Weights of a small GPT-style language model, trained from scratch on English Wikipedia.
Size: width 320, vocabulary 2048.
Architecture: RMSNorm before each block, no biases in attention or MLP, attention sinks.
Training: a variant of Muon for these matrices, 216M tokens, 4860 steps.
Each number is 50 + 12 x the weight over its row's rms, rounded and kept within 0 to 99. Layers, rows and columns count from 0. The size before them is the row's rms in percent of the matrix's.

# layer 5 attention query, 320x320, rms 0.0321, rows 102-127, columns 256-319
082:63 52 60 49 31 46 52 47 39 75 51 44 37 40 88 54 30 46 63 48 33 53 50 35 37 43 39 41 48 54 30 57 30 52 56 43 60 69 63 45 76 33 39 46 62 62 62 43 69 34 40 53 53 46 51 61 54 50 24 43 66 51 59 54
093:42 40 46 48 43 43 51 43 47 25 50 48 45 65 26 53 66 45 38 60 51 39 53 65 60 60 49 64 41 50 58 51 41 59 30 61 56 52 39 46 55 61 54 65 31 37 56 44 57 61 63 64 38 56 56 56 54 36 62 66 40 53 30 31
091:27 41 60 45 63 66 32 59 50 57 61 59 60 62 53 44 59 50 31 67 53 33 49 61 32 48 41 53 42 50 51 26 29 55 37 48 39 56 37 43 21 59 55 74 23 51 57 52 51 63 42 66 45 51 61 57 58 27 52 59 50 64 36 62
088:62 60 43 74 74 30 58 50 41 58 60 38 45 50 41 60 51 52 42 57 59 67 55 30 56 71 37 49 84 41 45 56 56 33 66 28 49 37 53 56 38 43 51 31 49 54 52 65 37 43 46 37 48 38 56 56 35 68 70 49 50 41 74 42
085:50 54 52 78 35 43 44 74 39 41 52 50 39 45 62 63 51 65 39 62 63 50 54 18 57 66 60 42 63 65 76 46 50 38 42 61 42 34 35 44 37 59 50 48 53 43 45 73 33 39 65 35 45 46 31 38 63 40 46 30 56 30 68 44
096:75 43 49 42 76 43 66 60 42 62 49 47 45 36 50 58 51 84 56 38 63 46 40 63 41 38 31 58 43 36 38 65 57 66 44 62 59 27 54 64 48 38 46 35 23 59 59 59 44 46 61 30 55 59 55 50 60 62 62 39 43 47 53 29
110:56 76 72 53 48 48 49 36 60 57 56 43 49 37 28 63 60 49 28 42 50 55 49 52 55 54 59 30 61 57 85 45 52 65 45 41 56 40 32 47 39 66 55 71 51 26 56 37 50 58 52 41 41 62 38 62 31 55 52 43 50 58 60 36
096:46 46 65 63 37 67 55 57 21 60 45 44 49 40 56 42 48 41 40 43 64 54 54 55 48 45 61 44 51 47 33 72 78 54 52 41 32 34 40 55 60 49 43 57 81 55 51 50 47 58 43 59 42 46 38 55 32 56 40 34 51 54 45 51
103:38 32 59 16 37 37 63 55 48 44 45 63 20 67 32 46 51 47 44 75 33 69 34 36 68 57 47 55 53 57 58 47 60 47 83 58 68 63 26 35 49 57 46 65 57 53 48 46 46 42 50 45 53 32 41 54 34 43 43 49 43 58 50 57
113:58 37 42 52 45 34 57 69 56 59 55 54 65 64 62 64 43 55 46 68 46 56 48 34 33 64 33 68 39 52 47 45 41 35 56 53 47 80 32 26 64 39 61 34 49 43 64 51 38 62 31 62 48 41 48 75 48 54 41 28 44 61 56 42
107:37 48 65 47 48 40 51 58 32 44 58 32 30 60 42 40 40 43 56 60 67 45 42 76 44 47 23 59 58 47 51 40 54 40 36 51 72 56 71 46 55 68 69 66 43 53 78 54 70 45 46 41 25 47 31 53 46 54 43 62 53 48 48 69
105:49 39 49 59 88 56 37 56 60 54 53 54 42 45 26 84 72 51 42 58 60 64 16 54 51 78 33 38 42 72 52 48 44 57 43 43 59 36 47 33 56 61 52 31 57 49 31 42 53 53 51 39 55 56 63 50 49 55 58 70 40 46 46 27
112:50 61 55 43 43 69 34 50 52 56 37 68 62 44 67 30 60 67 56 59 64 73 35 64 29 60 55 74 35 61 27 63 57 47 36 55 14 56 50 34 59 52 42 71 75 39 54 47 44 47 48 44 54 33 52 56 52 34 53 48 50 40 51 50
109:52 53 57 40 36 42 40 60 41 62 36 72 71 45 50 60 51 50 52 31 50 53 55 57 73 63 57 47 65 45 39 39 53 67 41 53 46 54 48 57 48 53 49 50 63 10 46 33 31 71 40 47 36 32 31 71 45 56 62 71 47 43 39 27
110:39 38 35 56 39 52 63 56 30 89 56 34 64 54 41 19 57 30 47 53 48 46 47 20 47 78 39 66 47 61 41 53 46 54 53 43 45 57 42 58 66 35 46 67 30 48 57 36 62 58 70 53 55 38 44 53 44 52 48 30 68 66 42 48
111:62 50 37 31 37 40 35 73 57 53 48 50 45 45 60 56 42 53 51 46 43 46 35 12 39 42 59 64 71 49 50 54 78 53 59 32 45 53 39 43 55 53 50 34 54 40 68 58 43 69 56 63 50 47 61 52 61 40 45 41 64 41 55 43
111:47 95 57 23 44 66 41 62 55 51 34 72 59 47 56 53 56 81 39 52 25 55 50 59 58 56 58 46 45 44 73 43 42 61 65 40 57 63 47 50 34 60 58 45 49 55 45 40 28 58 36 57 44 47 58 35 48 32 47 56 44 24 38 41
109:45 59 67 40 46 34 54 56 37 57 69 44 53 47 49 29 59 64 39 20 58 59 13 29 46 50 56 45 58 53 53 36 49 31 46 45 28 51 51 48 41 59 57 12 49 41 40 60 58 46 37 53 74 64 52 62 32 49 52 46 44 56 64 44
108:38 49 54 37 50 61 33 51 53 55 59 31 43 59 53 55 39 51 38 24 31 26 54 43 63 76 29 57 47 41 45 59 42 57 61 44 31 28 39 79 34 54 20 55 58 54 57 49 40 55 32 52 62 35 69 43 45 44 36 66 67 47 59 53
108:54 52 94 63 54 33 73 35 58 48 58 53 66 48 52 43 74 42 40 78 56 58 47 58 42 71 40 62 51 41 69 40 53 51 58 64 30 49 26 40 46 41 54 41 32 59 47 56 55 37 59 30 21 69 46 56 59 43 40 64 57 43 47 41
113:32 41 37 65 31 57 34 44 43 59 77 70 55 49 44 54 43 49 48 57 58 38 50 35 58 37 41 59 57 57 24 28 39 47 26 59 66 37 41 46 67 62 50 60 58 46 61 39 55 46 47 88 35 63 24 46 70 60 82 27 61 42 48 61
114:43 66 42 56 70 62 45 65 56 52 49 64 53 44 46 50 56 65 59 45 43 53 41 34 43 42 58 68 51 40 54 64 64 30 58 39 56 45 56 68 42 66 67 61 68 47 57 33 43 62 53 33 60 57 22 52 35 45 44 56 53 54 74 54
103:31 62 54 40 38 51 48 56 50 35 54 49 51 57 43 53 33 41 51 51 37 38 20 36 53 48 50 69 73 61 37 52 44 50 57 49 41 61 66 56 65 53 67 51 44 53 66 53 63 42 32 59 28 57 43 50 56 36 55 40 58 62 42 45
107:52 49 57 53 56 55 60 42 36 37 50 47 59 28 67 78 42 72 35 54 57 79 54 50 59 60 63 35 40 55 55 69 53 47 53 64 35 57 63 45 53 47 44 46 39 59 48 57 53 87 71 25 58 61 44 60 38 61 43 34 53 58 45 44
117:43 48 58 40 56 56 33 53 41 43 60 49 50 53 47 73 63 43 70 61 60 48 61 56 55 53 55 31 44 59 50 39 47 51 56 48 45 36 41 65 25 74 34 48 17 26 51 30 44 39 56 46 56 55 37 31 60 43 40 58 62 44 62 42
114:43 61 23 61 45 56 56 52 21 55 47 65 54 22 50 62 50 65 55 64 37 45 61 48 61 48 53 47 48 45 28 51 43 59 63 48 51 31 57 49 51 45 59 41 53 65 33 56 38 43 48 28 49 58 58 43 46 62 74 45 44 57 45 44
# layer 5 attention key, 320x320, rms 0.0322, rows 102-126, columns 256-319
066:60 63 63 55 47 40 47 57 53 41 40 60 18 54 67 52 53 60 45 59 57 59 47 38 44 57 59 58 48 46 57 39 44 46 55 50 40 59 38 65 47 64 44 70 41 57 31 61 27 43 81 62 39 40 28 39 42 81 63 66 53 42 49 50
066:43 65 54 57 42 36 46 59 46 60 44 49 66 55 51 59 31 42 40 50 53 43 45 80 58 57 58 46 39 49 77 36 21 43 57 49 41 50 42 34 57 47 59 40 60 45 46 44 57 53 48 51 47 63 54 58 56 67 57 45 28 57 46 48
075:43 73 52 51 49 56 42 43 47 43 48 26 69 68 53 30 29 25 58 55 50 45 54 67 55 42 68 49 67 48 60 52 68 49 57 40 56 38 46 52 62 44 64 54 57 45 50 55 65 54 50 52 29 60 46 33 38 53 44 64 42 53 45 58
073:61 45 38 58 25 72 37 57 46 50 44 51 44 40 32 47 58 41 50 48 48 51 62 54 50 44 29 52 53 67 51 37 52 57 34 36 46 46 23 38 30 61 67 51 44 49 43 55 48 63 75 62 69 32 37 39 74 35 53 62 59 39 63 46
072:50 41 40 54 57 47 66 43 62 42 62 43 58 24 19 47 38 50 48 50 58 69 48 29 47 62 63 44 71 48 36 44 39 44 34 49 63 44 40 63 54 44 38 46 54 61 27 44 56 68 61 50 53 52 33 58 20 48 60 49 56 43 37 51
082:67 59 31 37 35 50 38 63 67 49 42 65 32 46 49 54 57 41 59 50 48 61 65 61 56 48 41 53 56 51 67 45 48 27 37 37 55 57 39 49 47 73 42 39 53 47 56 37 51 46 34 48 61 63 52 60 55 44 66 62 58 59 67 44
094:61 67 60 53 61 56 58 57 46 54 23 70 58 64 65 59 53 52 55 67 46 63 42 68 33 24 47 79 36 31 63 59 54 56 47 58 44 53 49 55 49 44 52 35 57 51 43 45 65 38 54 45 43 57 50 66 58 52 39 30 40 57 54 66
111:32 49 27 57 38 55 37 47 58 24 45 41 45 63 48 60 67 27 54 68 56 66 60 34 63 59 46 51 62 38 41 41 43 46 40 57 55 40 46 46 48 54 60 44 70 42 45 44 65 48 55 40 52 51 37 31 52 46 50 58 55 48 61 38
132:46 39 41 68 56 58 46 50 28 56 51 31 65 45 41 47 63 41 65 53 52 50 35 26 31 32 48 42 56 59 57 66 42 50 56 67 42 41 66 49 46 47 48 27 55 34 53 51 64 46 54 50 60 42 33 47 45 38 36 65 36 29 64 49
134:53 48 59 50 53 35 57 37 41 41 32 46 51 62 54 35 44 60 48 50 31 41 57 34 47 39 49 68 65 47 57 52 47 48 53 60 56 46 45 62 62 70 32 52 45 57 52 43 32 59 55 31 49 54 53 59 46 67 47 47 30 48 69 31
148:69 53 54 43 43 54 54 56 56 43 53 59 31 34 54 30 58 45 67 47 75 61 42 53 69 45 36 53 55 55 42 46 47 48 36 59 54 44 57 46 73 54 56 71 53 57 58 51 62 57 56 51 27 52 26 57 33 41 71 67 65 53 34 50
152:53 61 45 59 36 47 56 48 40 42 18 68 31 57 35 52 52 51 45 53 57 42 49 33 65 46 43 38 53 56 30 53 51 72 43 49 50 36 61 39 32 69 58 61 34 55 46 55 54 30 63 73 51 63 60 32 54 56 53 71 68 36 50 24
159:44 30 65 66 59 58 40 40 61 46 45 36 54 67 44 55 52 23 63 53 61 56 47 44 57 60 61 46 33 49 60 40 50 59 47 46 51 41 54 61 56 47 58 68 58 30 44 64 48 55 47 49 57 42 38 78 50 39 44 64 53 50 53 54
157:46 53 50 58 29 62 52 45 51 60 68 50 65 38 47 56 60 48 33 41 42 67 40 48 34 53 64 50 42 36 46 59 58 44 55 35 50 40 55 64 58 59 33 40 47 44 40 47 28 52 39 33 63 47 12 51 61 64 68 47 45 46 56 32
161:42 33 56 60 50 39 63 37 49 66 73 37 64 31 35 41 63 43 52 53 38 52 52 55 64 57 44 71 64 66 40 34 42 41 54 39 45 49 46 41 78 44 50 73 18 45 45 46 53 80 50 53 60 32 40 31 33 37 49 46 48 46 35 70
151:46 44 69 59 60 50 53 49 42 49 49 46 48 52 56 28 44 39 33 51 49 38 40 63 56 48 47 26 68 37 53 38 84 43 38 50 39 25 47 61 62 62 51 55 71 42 58 66 47 48 63 67 38 55 66 32 41 25 45 36 53 59 53 45
162:54 61 61 50 61 68 58 54 48 55 40 46 43 52 65 46 50 59 48 46 42 58 55 47 69 60 47 42 45 43 44 45 50 48 55 40 47 52 37 52 59 83 50 49 54 61 44 32 13 58 55 63 39 62 21 51 40 37 49 49 56 55 67 40
162:55 67 60 37 43 33 54 32 45 29 60 65 45 41 61 40 52 55 26 46 28 54 47 42 53 34 36 30 56 48 56 42 43 28 58 56 67 52 62 22 45 82 69 36 27 37 49 65 34 43 35 37 75 52 16 62 40 38 47 56 36 41 55 54
151:57 43 51 62 47 69 57 55 57 68 43 47 49 71 61 49 57 39 40 46 44 47 49 39 33 44 38 53 59 53 58 54 52 49 67 50 37 49 42 61 30 55 35 45 53 30 42 44 53 45 33 63 55 38 49 41 49 54 39 49 56 64 58 72
151:77 54 64 61 69 24 61 46 48 52 48 59 39 40 29 45 44 55 47 81 50 52 55 54 66 32 51 81 44 36 59 32 58 68 41 48 29 48 45 14 48 50 56 49 36 69 47 51 61 53 45 33 26 48 35 42 54 43 46 50 65 44 38 67
170:68 41 46 49 54 72 53 67 34 65 29 52 56 63 37 50 49 77 47 59 44 37 47 42 48 14 53 52 44 52 34 34 47 36 14 49 52 16 54 47 50 67 48 70 71 42 53 45 37 49 28 66 48 33 39 42 59 64 73 49 42 48 47 56
161:48 52 62 60 34 61 47 47 67 50 66 56 22 40 51 56 60 58 58 54 58 20 48 44 34 53 51 55 63 59 33 58 43 46 43 56 41 74 69 64 32 49 53 65 38 69 72 34 61 27 44 44 45 36 60 49 43 58 50 55 62 44 29 63
149:37 66 46 37 59 52 49 57 60 34 65 29 49 59 62 60 36 55 54 54 39 43 39 46 48 28 66 62 52 47 70 35 46 44 31 35 58 69 71 55 42 52 65 45 59 36 49 53 38 58 32 70 60 60 41 55 47 31 36 29 61 73 52 45
146:54 69 64 52 83 57 71 49 38 33 22 54 37 49 61 59 62 42 63 31 32 43 50 44 44 52 47 38 46 45 62 46 50 54 66 56 48 53 45 60 57 50 37 42 47 34 39 45 52 60 36 51 48 54 50 53 39 52 32 44 48 64 39 49
164:42 57 47 39 45 44 45 55 33 38 47 50 42 68 44 51 55 38 69 64 47 53 57 44 51 63 54 61 38 27 51 45 63 65 69 51 62 52 58 43 38 50 50 43 10 41 52 72 42 64 33 47 45 46 40 53 57 71 54 67 38 74 63 71